Weights of a small GPT-style language model, trained from scratch on English Wikipedia.
Size: 8 layers, 3 heads of 64, MLP 320 SwiGLU, vocabulary 2635.
Architecture: RMSNorm before each block, rotary positions.
Training: a variant of Adam for these matrices, 95M tokens.
Each number is 128 + 32 x the weight over its row's rms, rounded and kept within 0 to 255. Layers, rows and columns count from 0. The size above them is the row's rms in percent of the matrix's.

# layer 4 attention output, 128x192, rms 0.0607, rows 0-71, columns 0-95
size [ 93  99 121 114 102 105  82  79  98  97  89  93 103 106  78  93 155 108  85  87 102  99  99 103  84 102  91 114  98 107 101  86  93  82  95  91 103 111 110 113  99  95  94  84  91  82  92 106 103  98  91  97  93  98  95  96  87  98 104 109 109 108 107  98  95  84 110 105  81 106  78 118]
[[131 134 123 145 116  97 107 191 141 120  87 123 112  97 159 141 144 144 114 157 138 111 101  79  87 145 167 161 140 152 156  67  55  96 130  80 156 186 119  88 151 133 125  65 186 146 173 146  90 114 124 167  90  98 129 121 217 178 131  92 113  91 193 121 146 108  87 143 124  81  94 153 105 117 117  77 135 117 177  87 120 111  86 141 106  94 132 132 146  87  93 183 146 145 136 180]
 [100 122 144 164 107 179 113 142 147 133 143 173  70 127  98 182 135 108  80 117 120 119 147 148 165 164 137 151 142 135 153 111 128  63  85 142 132 123 127 111 107  81 138  94 178 149 139 138 130 136  74  68  85 171 128 119 114 162 203 142 182 147 116 115 123 195 107 146 162 129 128 146 188  84 144  91  69 122 108  98  93  81 139 108 165 157  55 128 165 153 148 140 132  95 131 166]
 [133 206 129 189 115 120  80 166 132 147  74 100 137 164 152  54 137  96 130  68  71 107  83 152  95 163 116 110 106 113  81 143 191 171  99 154 195 155 102 157 134 139  97 123 101 148 129 149 106  89 101 163 173  93 133  81  98  64  78  96 165 132 149  96 140 169 108  94 214 163 142 119 156 141  41 161 125  92 112 127  96 128 164 188  90 122 184 122 108  89 124 121 105 144 173  81]
 [202 118 134 148 153 194  78 122 124 127 203 209  93 128 142 163 131 129  89 106 176  81  99 124 178 106  72  94 126 105 135 104 155 136  88 147  79 106 138 138  47 115  93 133  73 100  63  62 153 156 118  60 112 126 105 196 147 143 171 109 121  85  36 157 123 108 162 113 100  54 131 132 120  96 193 108  88 132 156 128 136 111  80 137 113 125 127 155 101 126  69 167 132 138 117 127]
 [155 109 103 149 110 137  90  99 124 122 101  89 132 186 149 113 141  81 123 152 108 126 123 157 120 152 128 166 172  75 158 136 135 125 139 107 104 180 115 153 112 104 139  85 155 147 117 101 172  83 112 168 142 115 132 148  98 140 150 135 125 177  90  98 136 112 130 153 229 146 194 137 114 182  69 193 140  78 117 184 150 139 180 105  92 137 147 102 129  77 145 133 116 125 116  68]
 [135  88 177 130 115 171 118  81 115 180 146 182  88  91  66 186 147  78 162 118 180 103 167 131 148 117  86 103 144 130 136  85 150 116  39 128  85  39 167 170 117 106 136 136 136  77  79  91 139 123 120  53 101  98 110 151  69  71 180 151 110 149  83 143 115 193 138 140 113 149 110  97 138 111 144 132  89 173 115 128 162 116 154  98 166 114  93 129 146 204 180  78 109 119 125 117]
 [135 111 114  96 137 162 101  77  91 174 121 146 126 145 131 139 164 111 155  54  67 145 154 180 164 118 156 129 116 126 191 100 144 136  49 141 102 106 122  97 152 110  89  66 138 128  98  76 161  99 182 155 144  80 115  95  88 115 132 128 147 159 143 124  99 105 189 152  95 189 186 131  88  64 163 105 119  73 132 102 100 155 165 177 133 139 103  93 106 100  89 121  84 120 110 118]
 [ 94 134 209 111  69  91 139 105  78 173  77 168 136 138 174 116 144 105 143 149  60 157 124 146 138 113 142 126 139 175  95  90 137 160  99 144 141 155 142 195 109 197 133 131 120 170 147 158  82  96 114  57 101 142 139 129 117 125  74 165  77 117 163 110 181  95 106 152  89 119 116  98 162 103 163  96 104 157  95 121 158 119 102 122 108 119 123 104 151 184 157  96 109  99 156 141]
 [ 83 141  93 137 162 163 106  86 203 104  97 106  83 109 101 147  99 142 117 164 117 127 149 142 146 126 109 134 136 101  55 166 217 129 143 174 179 120 193 167 116 116 140 131  90 116 173 106 155 163 151 108 139 156 136  77 101  67 159 164 129 184  77 175  92 143 137 151 169 126 168  98 100 147  72 144  84 125 122 183 139 148 160 144 119 147 149 139 142 170  89  60 161 149 151 178]
 [185 190 190 124 145  71 120 187 140 171  74  96 156 135 117 102 161 110 125  46 103 112  88 181 163 159 136 116 135 125 137 138 172 137  75 131 163 142 138 139 174  66 109 114 144 118 102 121 159  81  99 164 181  90 117  98  85 121 104 138 139 160 186 115  90  68 142 177 148  96 135 108 137 155 112 106 145 130 111 133 118 110 139 166 115 115 195 165 112 137 113 147 193 194  97  98]
 [132 135 160 140  95 142 139 132 110 104 109 144 129 167 187 144  70 126 120 241 101 130 118 127  84 116 192 114 190 173  51 226 167 136  96 185  41 167 111 125 115 175 157 124 154 141 169 141  73 103 100 124  13 157 119 106 147 198 199 132  99 115  94 112 106 132 131 110 174 138 136 174 174  92 106 112  62 108 125 132 147  51 147 161 145 150 130  89 154 137 116 112 149 116 127 161]
 [ 52 112 112  70 157 132 168  82 156 139 126 124 169 123 115 148  99 111 136 182  94 164 180 175 115 178 176 110 162 197 126 155  94  82 168 123 188 118 124 116 116  93 180  52 118 133 164 162 132 162 132 139  86 143 145 103 141 161 131 155 148 106 139 135 152 147 142 128 137 102 157  88 168 100 128 125 105 120 141 164 179 112 161 117 104 209 150 120 157 140  84  87 179 112 148 175]
 [112 136 174 147 106  71 151 195  95 145 101  84 126 113  88  88 143 168 106  83 132 138 121 110 122  22  98 135  77 145 139 131 141 106 112 131 167 138 156  86 139 133 173 167 142 119 133 110 108 142 141 117 154 180 143 116 139 133 111 156 137 127 142  89 134  41 167 167  97  86  96 116 126 111 189  85 116 152  72  88 140  77  40 157 146 108 180 162 139 140 143 177 153 173 122  97]
 [215 103 122 179 163 121  95 186 172 114 139  85  83 122 122 145  95 126  78 112 170 100  55 128 171 129 140 177 140  91  80 211 165 148 131  77  94  77 179 158 141 143  58 143 127  85  92  71 172 149 154 101 211  83 154 149 182  55 170 100 131 158  95 120 130 118 131 101 160 136 126 156 108 112  65 122 148  70 175 114 151 136 177 151 103  69  79 130 123 118 115 172 105 144 105  95]
 [161 140 121 122 132 125 110 113 117 113 138 150  86  83  61 134 102  95  61 114  74 103 131  99 159 133  99 154 147 149 123 146 190 128 133 150 122 116 169 158  73 116  89 121  92  88  73 135 155 103  85  72  82 164 132 171 152 108 202 166 156 129  72 103 158  71 125 157 145  71 112 149 133  64 155  86  94 107 129 166 109 121  64 125 135 112 160 133 151  89 168 118 154 145 158  94]
 [ 55 101 165  99 107 131 133 125 155  59 124  91  79  94  76  94 127 100 110 131 127 143 184 110 174  75 134 149  77 174 118 111 114 136  77 127 154 137 104  99  89  76 180 136 114 127 132 142 154 173 173 149 102 140 134 131 179  73 131 228 167 118 142 188 130 144 142  87 117 131 143 147 150 143 119 125 166 101 153 153  90 166 129 151 124 122 124 126  99 129 111 137 143 121 124  66]
 [109 128  97 189 158 133  82 159 205 112 158 134  61 161 191 151 151  58  57  59 137  86 142 159 183 147 168 181 152 141 146 138 217 144  92 145 194 145 134 196 137 102  95 103 115 113  90 127 186  87  67 121 145 158  95 187 228  95 154 163 192  91 102  83  87 128 149 115 149 158 146 159  84 127 135 135  89  94 142 120 116 173 162  92  85 146 148 133 139 121 175 141 132  96 108 122]
 [120 144 149  82 153  85 160 123 122 112  78 103 183  87 137 116 138 106 159  91  95 146 143 116  91 139  87  74 160 135 141 101 111 122 162  93 114  92 120 118 148 117  93 123 146  99 145 128 114 163  93 202 152  65 104 165  98 143  92 111 124 119 189 115 120  47 106 118 176 111 147 161 140  99  50 177  71 145 158 126 147 131  40 115 153 127  95 123 160  67 153 150 119 136 149  82]
 [ 71 156 140 107 152 147  74  98 145 145 173 113  46 150  65 135  85  74 110 201  92  95  76 102 155 236 155  69 174 155 154 107 127 106  89 154 141 131 135 150  99  97 154  83 114  95 104 129 119 178 114  69 108 150 177 105 126 104 114 129 168 104 103 110 137 114 110 105 181 105 110 195 138 197 119 114 105 121 112 137 221 116 128 123 119 102 131 141 146  75 142 144 165 164 109  71]
 [162 141 115 121  88 117 105 106  88 120 148 159  96 117 159 169 155 128 131 144 130 114 134 128 137 124 103  65 149 176 123 121 101 146  58 136  99 110 124 115 130 168 126 170 104  81  75 105 118 146 147 113  92 130  61 137 125 140 142 106 107 143 151 149 164 115  86 153 118 107  95 158 159 162 181 137 142 215 104 127 149 154 113 111 114  77 124 155 189 159 169 110 145  97 164  91]
 [130 122 122 113  84 181 111 108 103 107 180 169 106 103  96  98 105 103 120 135 105 130 144 136 147 136 165 123 113 164 131 122  88 102 110 171 135 136 128 150  62 135 112  87 120 203 115  95 135 132 157  99 126 154 204 156 100 151 134 109  95  73 109 218 121 162 169 123 118 128 118 156 220  76 138  98  90 179 103 149 157  68  97  87 156 123 126 197 160 133 112  67 189 147 151 148]
 [128 133  81 203 179 126  58 142 148 102 174 119 163 186 159 180 119 190  74  59 182  59  51  86 169 192  98 127 112  11 130 135 140 170 162 135  72 141  89 113 119 137  92 197 103 129 114 107 142 120 124 134 187 131 121 156 173 153 115  70 136 105  79  89 154 143 155  83 120 118  99 120 113 143 132 104  97 115 148 132 169 148 146 160 109 146 140  93 143 140 101 172 127 130 162 173]
 [148 109  67 131 197 116 137 157 125 137 115 113 143 146 120 136 161 114 116 106  98 135  87 131 171 137 138 172  89 169 147 135 145 131  69 127 108 119 121 104 131 108 111  50 116 114 158  97 161 192  88 159 115 137 121 155 154 121 145 151 188 153 152 114  84 125 101 104 136 132 144  86  85 155 109 100 157 140 126 105  90 121 142 174 170 113 162 157 101 149 147 108 157 156 107  65]
 [158 117 162 140 196  47  94 192 136 130 102 105 106 141 191 101  64  83  85 128 126 113  80 185 150 149 137 120 141 171 125 139 184 129 116 140 162 118 155 128 117 105  77  84 131  85 126 137 131 129  77 163 160 158 142 185 232 153 106 141 142  73 148  93 130 113 127  96 116 163 147 169 126 131 101 149  92 139 139 156 133  96 109 106 185 113  84 118 185  99 134 126 130 153  70 176]
 [144 184 126 120 166  87 123 170 131 128  81 178 204 178 163 108 124 114 187 142 126 101 155 178  68 214 180 104  70 151  89 106 130 154 154 127 174  92 150 138 157 106 102 138 167 158 176 207 116 103  97 154 122  96  80  80 190 127  78  60  87 124 165 137 127 144 100 113 136  92 170 109 148 136  74 152 129  93 156 138 141 142 158 116  81 155 126 167 105 105  81 113  98  79 171 157]
 [107 118 140 137 118 198  95 106 152  66 152 120  56  90  99 107 116 113  79 144  93  92 159  95 215 119 107  69 144 173 154 142 116  75 105 119 187 138 127  73 140  82 152  90 114 102 124  80 152 148 148 107 100 160 124 180 146  94 178 225 217 121 139 140 121 160 117 129 120 168 168 115 140 100  85 139 170 135 188 125  77 162 128 135 153 100 106 126 132 165 153 101 126 138 152 129]
 [140 128 115 123 159 173 112 141 117 101 124 182 154 157  75 136  81  73 163 149 139 139 185 209 130 119 132 138 144 183  46 128 146 126 136 178 142  53 135 185  35 115 136 143 110 125  73 103 112 153 152 136  99 123 168 115  89 174 156 140 102 123  90 159 136 102 173 151 132 135 160 130 115  82  99 139 100  77 117 133 121 105 117 129  73 169  80 118 163 106  93 116 123 138 132 129]
 [ 71 171 128 126 148 139 124  93 120 167 114 135 123 133 134 141 182 119 163 170  99 142 138  66 158  99  93 111 152 164 107 131 139 114 115 214 141 187 106  62 145 190 210 105  73 114 179 165  71 105  57 117  66 165 117 142 132 140 118 149 149 116 134  79  91 141 122 117 104 102  70  71  92 142 163  85 108 136  73 104 131  79  84 103 157 153 146 134 114 141 139 134 116 101 126  84]
 [182 184 128 147  98 155  53 157 133 165 137 130 120 120  99  71 127 107 104 126 121 121 123 131 161 150  83  94 163 176 169 106  83  55  99 116 158  89 159  96  80 118 117  88 132 139  73 101 158 162 147 127 149 114 169 133 121 155 126  93 167 123  83 168 137 130  68 181  96  99  80 119 143 134 116 115 162 158 146  47 153 117 110  60 191 106  72 139  92 150 147 147  87 159 125 144]
 [140 130 116 139 108 117 130 147  94 112 148  92 147 104 120  98 170 152 145 104 147 148  97 184 123 148 106 154 101 106 219  97  62 109 113  50 120 147 136 125 220  46 130  66 169 138 171  88 199  90 135  93 183 145 136 119 115 130  98  91 124 140 117 150 135 168 168  67  95  66 117 174 175 171 169 153 120 156 110 169 133 111  69  93 122 141 160 144 120 136 172 151 130 166 136  73]
 [129 154 184 152  87 108 142 192 143 174 145 128 100 107 111 125 194 190  76  87 131  87  96 183 165 134  62 152  55 105 206  50 111 128 102 114 150 104 177 133 137  81 141 113 177 114 127 134 108  97  89 111 148 183  83 122  96 109 141 126 134 163 176  99 119 120 123 116 134  79 133 137 135 114 145 133 127 153 145 137 103 129  90 139 128 104  91 131  95 112  90 126 135 136 108  53]
 [149 161 201  64 110 145 130 141 142 195 169 127 120 120  96 106 110 161 101  92 145  70 114 163 186 122 140 112  80 130 137 144 121 118 102 121 116 102 172 141 145 132  84 136 130  47  92 118 130 161 143 105 172 108 122 127  95  79 107 154 106 118 195 177 151 140 128 129  95 156 165 191 144  99  88 158 137 149 119 107 142 119  77 106 151 150 133 174 161 147 138 100 113 136 137  97]
 [108 114 126 140 175 125 153 110 120 103  92 164 148 177 174 171  77  99 133 111 192 128 183 151 105  98 138  98 187  94  76 122 186 182 208 136  99  43  98 135 117 174 121 175 111 116 109 144 105 123 169 200  83 109  93 150 107  92 100 117 126 137 138  89  84 150 130 122 158 150 134 123 143 116  66 128 117  63 175 136 159 128 151 112 156 129  83  95 117 167 108 164 170 181 137 163]
 [121 114 163 138 133  85 113 124 117 140 115 168 115 111  91 167 130 149 118 108 162 105 107 147 139 134 114 142 129  71 137  88 149 137  94 110 121 146 131 169 146  93 119  68 143  96 105 100 105 117  73 108 141 124  70 170 166 113 192 132 146 131 114  82 116  92 164 182  79 155 165  91  88 129 189 154 192 142 137 106  48  84 109 137 177 116 133 132 139 123 116  73 137  97  88  58]
 [152 193 159 126 108 136 123 157 140 182 157 143  98 115 138 172 144 184  92 101 106  82 103 146 143 134 136 123 100  63  90 135 143 173 176 104 125 137 135 129 111 169 122 130 134 120 138 119 104 101 107  71 124 138 148 107 112  65 131 139  98 162 107 114 131 161 134 114 116  88 121 121 144 118 128 142 193  86 192 120 110 197 182 128 108  67  47 142  71 170 157 188 112 149 185 131]
 [150 117 195 137 121 153 132 149 135 145 143 169  58  92 133 193  71 172  95 170 182 140 130 116 173  93 148 190 228 169  64 139 115  83 161 160 107 143 137 125  80 117 159 123 155 153 147 113 128 130 137  92  89 164 161 198 125 137 189 162  87 151  94 141 112 189 105 121 161  66  96 104  99  85 103  93  57 103  90 128 143 130 154 110 108  87 105 120 117  87 159 166  88 167  80 133]
 [ 95  81 128  87 149 116 125  67  99  75 105  96 164 133 115  98 120 117 154 131  90 133 129 132  92 131 169  91  95 113 176 137 136 178 124 119 108 154  38  88 160 112 138 129  96 140 138 196 112 146 134 158 145 110 165 108 135 163 101  88 130  74 181  99 157 119 148  95 113 101 143 143 114 140 131 146  83  78 121 142 145 120 141 164 117 211 142  49 167  73  62 168 130 153 112 115]
 [134 141 149  84 126  89 184 185 136 167  68  27 145 177 137 149 152 124 191 109 110 113 106  63 118 138 197 115  66 149  74  84 146 183 107 133 182 189 108 196 133 177 137 149 110 166 169 176 103 105 103 125 156 150  95 120 150 112 105 149  99 131 161 127 102  77 161 116 109 146 134 109 120 149 177 120 143 146 146 106  78  95  90 141 122 123 172 152 151 115 140  72 197 123 109 106]
 [126 135 142 138 145 165  99 123 145  86 175 136  64 100 122 189  99 130  82 149  82 108 110 126 219 131 157 102 153 133  86 208 181 188  94 153 135 138 116 135 126 131 134 136  73  87  96 131 119 122 144  80  98 153 150 140 164 114 148 145 141  51 103 138 104 114 205  88 122 181 186 166 158 171 136 162 124 184  87 140 101 138 151 158 154 130 162 166 153 124 101 107 144  84  80 127]
 [ 65  85 134  95 104 122 222 124 159  60 119  67 135 102  82  72  45 122 117 136 111 160 143 110 123 139 143 122 160 138 141 125  91  92  99  34 123 110 125 113 146 150 103  87 187 144 116  77 104 101 188 176 171  95 176 193 118 101 121 165 142 112 163 161 122  63 143  89  66 122 133 108  90 139 142  60 156 134 168 107 108 151 109 158 150 107  61 156  97 114 130 140 165 104 165 116]
 [165  89 129 135  99 138 121  96  90  99 162 131 124 152 163 138 117 172 126 156 137  91 139  86 124 114 147  70 147 126 124 119 101 167 121 138  72 120  70 108  85 227 147 115 124 140 140 102 104 137 125  94  81 126 126 173 139 154 147 127 108 137 106 142 111 114 112  90 139 174 120 189 108  83  90 127 130 146 134 138 126 138 159 145 110 119 147  91 201 102  76 120  55  74 112 138]
 [ 96 171 121 134 122 131 132 132 137 165 109 108 133 113  95 111 163 161 174 112 113 139 176 139 125  99 105 158  51 193 129  77 126 118 110 172 163 123 140 139 149 157 132 122  87 148 158 152 118 120  70 109 138 111 128 117 161 108  85 115 151 112 127 168 102 105 182  77 133 100  70 114 153 175 174 145 109 117 126 185 135 148 108 140 131 155 197 139 109 168 158 157 115 166 139 100]
 [182  43  79 110 161 140 165 136 100 128 131 127 212 159 187 132 180 162 150 121 145 142 107 101  76  90  91 100 147 104 164 145  64 130 200 107  51 100 138  51 185 123 144 154 180 119 200 105  97 118 234 225 136  89 104 144 139 182  95  94  85  88 150 117 154 164 112 119 137 176 168 136 144 124 108 194 186 165 141  91 151 125 128 131 150 119 107 126 117 135 124 165  68 114 124 110]
 [127 140 144 153 121 202 105 116 117 131 158 151  86 131  86 170 126 134  79  96 165  72 146 117 183 149 152 141 114 106 127 115 111  90 112 106 154 113 159 134 120 137  62 101 139 122 102 119 136 128 148  61 143 123 153 142 130  91 153 158 137 134 126 125 138 149 100  85 129 130  88 128 133 147  90  66 197  46 105 116 151 197 144 159 138 142  94 183  85 153 147 207 151 153 193 132]
 [162 103  82 174 134 106  89 119  70 167 189 133 130 138 128 115 133 137 102 103  82  91 111  56 115 170  57 119  56  99 137 137 118 115 175 127 100  80 148 115 115 192  68 194  90  76 102 169 119 136 141 112 156 159  95 155 125  93 145 106 142 124 137  38 162 120 127 161 116 111 116 121  77 132 130 125 133 125 138 112 132 133 151 163 118  79 155  97 125  99 124  97 121 124  80  73]
 [139 138 145 142 111  69  95 103 139 135 148 153  99 148 166 112 120 126 137 137 143 160 101 117 119 167 164  71 159 113 111 172 161 143  94 122  95 153 103 137 196 127 178 149 111 119 130 143 144 125 120 100 135 159 123 131 145 159 151 132 136 149 121  98 197 153 143 138  76  99 125 160 118 141 193 113  99 142  88 149 112 174 118  76 184 122 156  49 100 160 133  93 161 132  84 160]
 [142 138 157 116 187  60 152 157 226 149  85  69 173 142 130 128 192 154 175 147 110 140 120 148 124 110 143 221  82 119  79 106 136 162 145 130 163  86 151 154 142  76 129 126 153 145 213 122 152 143 113 168 138 132  97  87 156  89  91 152 150 190 177 141 161 106 102 120 131 184 157 169 170  95 103 167 108 156 132 150 197 134  91  92 160  82  59 150 169 136  98 136 133 137 131 161]
 [105 113  77 115 162 136 124  92 109  93 120 136 157 157 155 141 101 134 158 141  76 147 145 164  93 165 177  95 117 104  99 154 131 178 135 159 137  84  94 129 177 154 129 118 121 139 182 158 121 178 122 139 118 118 158  74 114 114  70 104 110 139 114 125  88 169 150 128 150 162 206 111 145 134  53 200 132 116 147 166 176 139 168 140  95 115 126 150  99 114 134 121 126 127 125 116]
 [127 169 178  78 132  68 159 180 140 143  33  83 214 128 127  94 161 172 159 118 141 138 138 134  73 114  66 136 107 126  73  98 118 166 106 112 121  83 166 175 115 110 144 118 220 152 148 125 129 177  74 141 181  73 115 104 129 129 102  95  50 122 118 193 107  86  90 165 119 166 142 175 118 107 105 154 181 143 127  99 147 114 137 110 161 138 135 142 147  84 146 129  74  93 115 135]
 [109 166 159  95  87 127 145  92 136 144 100 147 150 104  95 117 162 154 144 157  40 166 150 110 133  95 108 134 148 173 113 107 109 152 156 133  99 139 132  84 155 170 144 134 141 130 140 147  75  64 194 150  96  83 132  97 152  93  95 157  78  51 155 100 126 100 157 119 141  84 126  89 110  78 119  79  80  73 148 130  76 156 146 122  93 145 100 108 102 124 115 122 170 166 167 165]
 [123  88 101 104 156 140 163  87  90 127 146 159 116  39 106 156 147 193 110 156 130 136 155  95 130 107 120 102 133 138 172 111  86 104 191 103 127  96  94  55 153 134 117 135 117 123 153 161  99 154 152 135  72 131 125 110 118 165 120 105 107 141 151 112 109 164 147  52 141 118  94 123 131  88  70 105  63  97 119 162 133 161 133 107 143 195 164 123 142 138 121 175 141 194 123 159]
 [174  58 162 127 143 124  98 153 152  97 160 131  67 158 131 151  80  93  55 125 184 121  83 164 158 130 217 134 122 136  91 158 149 117 115 106 162  90 102 147 100  86 128 116 104  91  46  85 162 173 177 110 146 152 144 181 172  87 152 165 162 113 121 105 118 147 141 129 116 158 196 120 117 107 115 167  40 112 105 159 115 117 154  76 125 214 151 107 182  91 154  82 132  94  89 150]
 [135 108 130 198 155 142  62 154  93  83 166 192 129 179 147 165 141 137 158 189 200 185 140 162 126  84 111 166 132 106 122 203 100 125 181 126 140 124 145 134 124 101 172 152  92 148 130 142 108 188 124 121 122 218 136 135 119 194 148  76 112 135  70 211 145 130 123 112 144 128 128 146 145 132 127 137 132 150 134 154 124  92  43 153 145 136 148 150 146 112 128 137 160 155 146 148]
 [107 183 155 103 113 143 141 106 108 155 109 149 134  85 148 152 147 110 151 156 126 124 117 128 127 100 102  85 143 132  95 112 140 176 129 165 102 150 131 109 166 154 181 111  99 105 180 194  84 116  53 104  61 141  78 140 149 135 107 162 103 126 120 107 103 140  89  76 120 124 114 157 176  92 151 120 127 156 130 122 142 124 124  73 159 151  66 114 139 126 129 164  68 127 179 207]
 [164 147 138 116 108  96 119 126 157 126  89 113 186 123 162 159 175 154 201  94 106 178 129  65  52  84 166 130 102 164  90 135 108 135 139 152 140 147 101 103 161 133 130 111 147 203 192 159  75 164 140 174 134  87 154 111 161  93  85  55 111  87 132 132  58  99 153 173 101 118 132 113  77 104 143 114 110 134 108  88  96 133 115 138  73 125 146 171 130 100 134 124 143 125  97 193]
 [115 145 104 182 152 129  66 141 158  87 120  91 109 159 113 107 131 134  98 113 104 119 126 111 150 142 170 124 159 193  81 200 202 125 149 146 185 153 104 138  99 134 105 167  96 131 100 161 162  79 172 153 123 113 184 115 137  96 130 143 231 126  87 140  87 110 201 109 143  79 143 129 111 154 133 127  96 127 164 155  81 158 124 187 108 113 171 157 124  94  95 137 147 163 124  78]
 [191 158 113 165 117 161  36 139  76 152 154 221 116 198 186  93  92  68 102 106 135  55 165 200 145 148 121 106 133 122 125  70 157 100 104 207 134 103 140 158  76 156  95 121 116 129  89 153 183 117 100 123 125 161  88 207 119 191 114  96 123  83 105 109 141 124  91 125 164 106 133 175 142 129 104 126 115  86 136 147 146 164  83 115  92 130 100 111 105 124 138 155 151 134 150 122]
 [109 133 173  91 116 137 182 137 168 134 153 162 141 106 100 143 140 154 107 188 125 170 102 164 181 114 124 151 181 106 175 176  58 134 105 122 109 120 144  60 144  90 178  91 152 126 105 111 136 107 160 137  89 103 131  51 148 134 159 164 102 121 123 159  74 139 166 131  96 112 116  94 147 119 171  96 122 159 156 181 209  82  81 107 165 141 115 160 135 152 142 130 169 195 139 192]
 [144 113  78 138 200 188 134  96 131  96 162 174  88 149 144 151 140 142  82 152 103 116 150 140 130 105 143  59 141 155  96 212 139 108 141 155 160  85 146  77 135 170  63 117  78  87  68  79 152 144 138 144  84 112 125 127 126 171 197 119 135 149 128 139 148  99 125 155  65 154 170 139  47 123 138 123 201  59 188  84 122 158 171 129 125 114 117 136  97 102 120 142  99 151  92  93]
 [101 155 118 133 134 130 125  96 110 186 128 164 161  99 122 135 156 131 163  97 130 139 137 127  96 156 155 135 103  54 169  75  89 136 170 135 131 156  88 122 128 127 145 147 109 158 144 151  70 130 136 152 130 104 106  87  64 111 123  78  86 171 160  80 170 162 130 141 132 130 116 106  58 151 158 105  98  70 135 127 119 148 207 125  66 157 101  95 104 125 104 146 136  68 112 127]
 [ 95 137 117 149 152 117 125 155 131 132 152 186 128  78 110 145 125 167 155 183 141  95 120 130  85 152 136 100 105 124 102 160  91 103 171 101 146 124 122 103 113 162  69 144 124 122 165 144  54 143 142 139 144 147 137 109  97 149 115  71  83 107 202 165 155  92  72 143 117  96 104 109 142 121 118 106 188 119 149  95 104 146 119 133 154  63 114 166  96 125  94 181 154 157 194 154]
 [120  84  57 182 208 120  72  87 122 123 155 158 165 121 136 186 168 134 133 202 195 134 142 149 100 119 183 163  99  92  72 117 159 170 200 193 160  90 124 139 132 111 153 147  54 102 171 153 141 193  96  98 112 154 108 102 159 160 124  89 134 127  82 111 118 175 112 154 144 131 109  87 137 228 130 187 154 165 139 137 129 164 152 160 119  88 112 117  91 156 109  75  96 104 147 127]
 [127 145 127 160  86 102  32 147 113 128  95  74 162 145 138  89 134  72 120 115 149 113 108 113  95 169 123 147 150  95 150  43 174 173 137 102  97 150  85 207 110  98 143 127 105 164 152 159 119  97  89 157 166  80 119 146 120 144  82 124 107 134  74 122 107 133 180 164 183 130 138 149 180 121 134 171  71 171 105 173  99 128 123 140 120 162 133 100 182 109 133 150 115  96 118 178]
 [138 104 118 145 173 179 133 127 153  95 122  87 160 144  74 150 194 176  90 136 193 158 134 104 146  99  94 127  86  63  80 143 125 130 143  90 138  38 126 127 142 153 130 193 120 103  65  92 176 160 171 116 187  56 110 102  95 120 125 116 132 116 105 166  87 163 124 104  97 200 115 140 132 126 119 107 174 136 176  96 105 153 135 139 183  91 114 110 134 191 158 133 106 148 114 109]
 [ 81 156 121 129  67 185 149 116 120 120  80 121 112 110  52  68 113 141 143 139 154 168 194 109 121 165 164 146 125 152 100  86 101  78 147 127 173 130 151 138 114 152 143 134 149 207 134 136 129 173 121 112 148 128 183 111  62 161 158 169 165 170 115 194  62 148 145 145 147 117 135  94 186 164 149 116 144 144 127 139 130 152 120 179 184  86 135 135 111 148 116 125 117 159 129 137]
 [141 118 156 114 113 149 136  92  95 176 187 178 136 104 157 161 136 152 167 186 173 133 120 164 102  89  86  99  99 118  97 177  70 147 145 100  64  60 166  91  87 137 115 162 113 126 138 101 131 154 148  94  99 113 102  95 157 189 165  68  75 137 104 134 148 110  77 163  85  84  93 135 126 145 150 104 152 105 129 101 168 134 161 109  79 104 117 124  81 144 121 188 109 129  99  93]
 [131 133 163 205 130  71 141 171 128 177 101  65 103  99  77 131 150 111 104 101 173 109  81  17 114 109 125 130 107 105 131  90 132 101 133 108 155 150 122  75  93 119 156 132 119 154 141 111  76 117  74 114 183 159 150 150  93 113 160  87 160 153 150  47 123 110  99 121 116 115  75 124 132 160 141  49 180 122 116  48 161 153 133 148 160  84 109 143 111 176 213 191 149 161 139 110]
 [166  89 122 129 113  98 157 120 121  87 104 102 179 155 211 126  97 222 132 163 131 139 111 156  99 125  80 142 139  49 129 171  76 131 139  42  75 116 139  93 126 148  99 109 176 168 172  90 119 145 167 134 159  84 115 141 106 145 119 130  91 195 146 132 132 128  90 136 118  84 159 104 119 135 110 145 188 142 152 112 148 197 145 160  95  58  44 136  48 155 131 167 100 102 180  97]
 [126  70 125 109  80 147 128  59 179 120 132 108 109 194 143 155 150 153 129 117 143 131 134 134 127 109 120 130 115  96  92 133 116 131 137 133  87  81 107 162  84 120 169 176 132  85 140 162 131 141 112 144 127  94 131 120  68 151 121 160 144 118 141 173  79  81 163 181 141 145 149 167 105 120 109 150 119 115 134 183 165 153 133 119 134  91  76 160 139 123 170 155 131 203  74 150]
 [115 187 179 109 106  84 133 114 137 110  99 144 172 142 186 116 116 174 156 154  88 119  96 167  72 162 106 119  93  90  72 141 134 154 133 107  91 151 149 153 131 141  97 153 163 111 166 139  97 135 134 178 128 137  54 100 126 123 104 127  83 156 192 125 110 167  75 150 136 182 136 168 104 133 123 163 155 135 153  34  92 124 120 134 141 107 103 130 108 100 159 170  70  76 136 106]
 [ 83 152  85 150 198 148 133 120 157  73 102  94 131 136  68 103 178 152 106 159 149 149 144  93 121  95 137 148 178 118 138 139 132  66 160  94 126 118 101 109 157 115 154 102 162  90 127 125 185 118 101 157 108  90 130  86 140 124 128 135 195 119  98 123  98 145 173  57 143 174  99 149 151 156 108 126 119  92 120 182 120 107  85  97 174 153 181 116 220 120 100 119 160 149 162 141]
 [117 163  98 176 135 124 118 148 110 101 116  84 145 125  99 101 138 200 102 110 152 114  96 104  94 132 135 109  49  80 143 130 100 150 155 106 145 117 130  88 152 115  88 125 161 142 105  44 123 115 178 158 196 110 139  64 128 123 123  70 136 160 129 152 157 141 100 127  75 119 100 108 145 174 144 113 221 156 179 113  85 144 106 126 126 104 152 148  66 215 148 133 154 139 229 124]]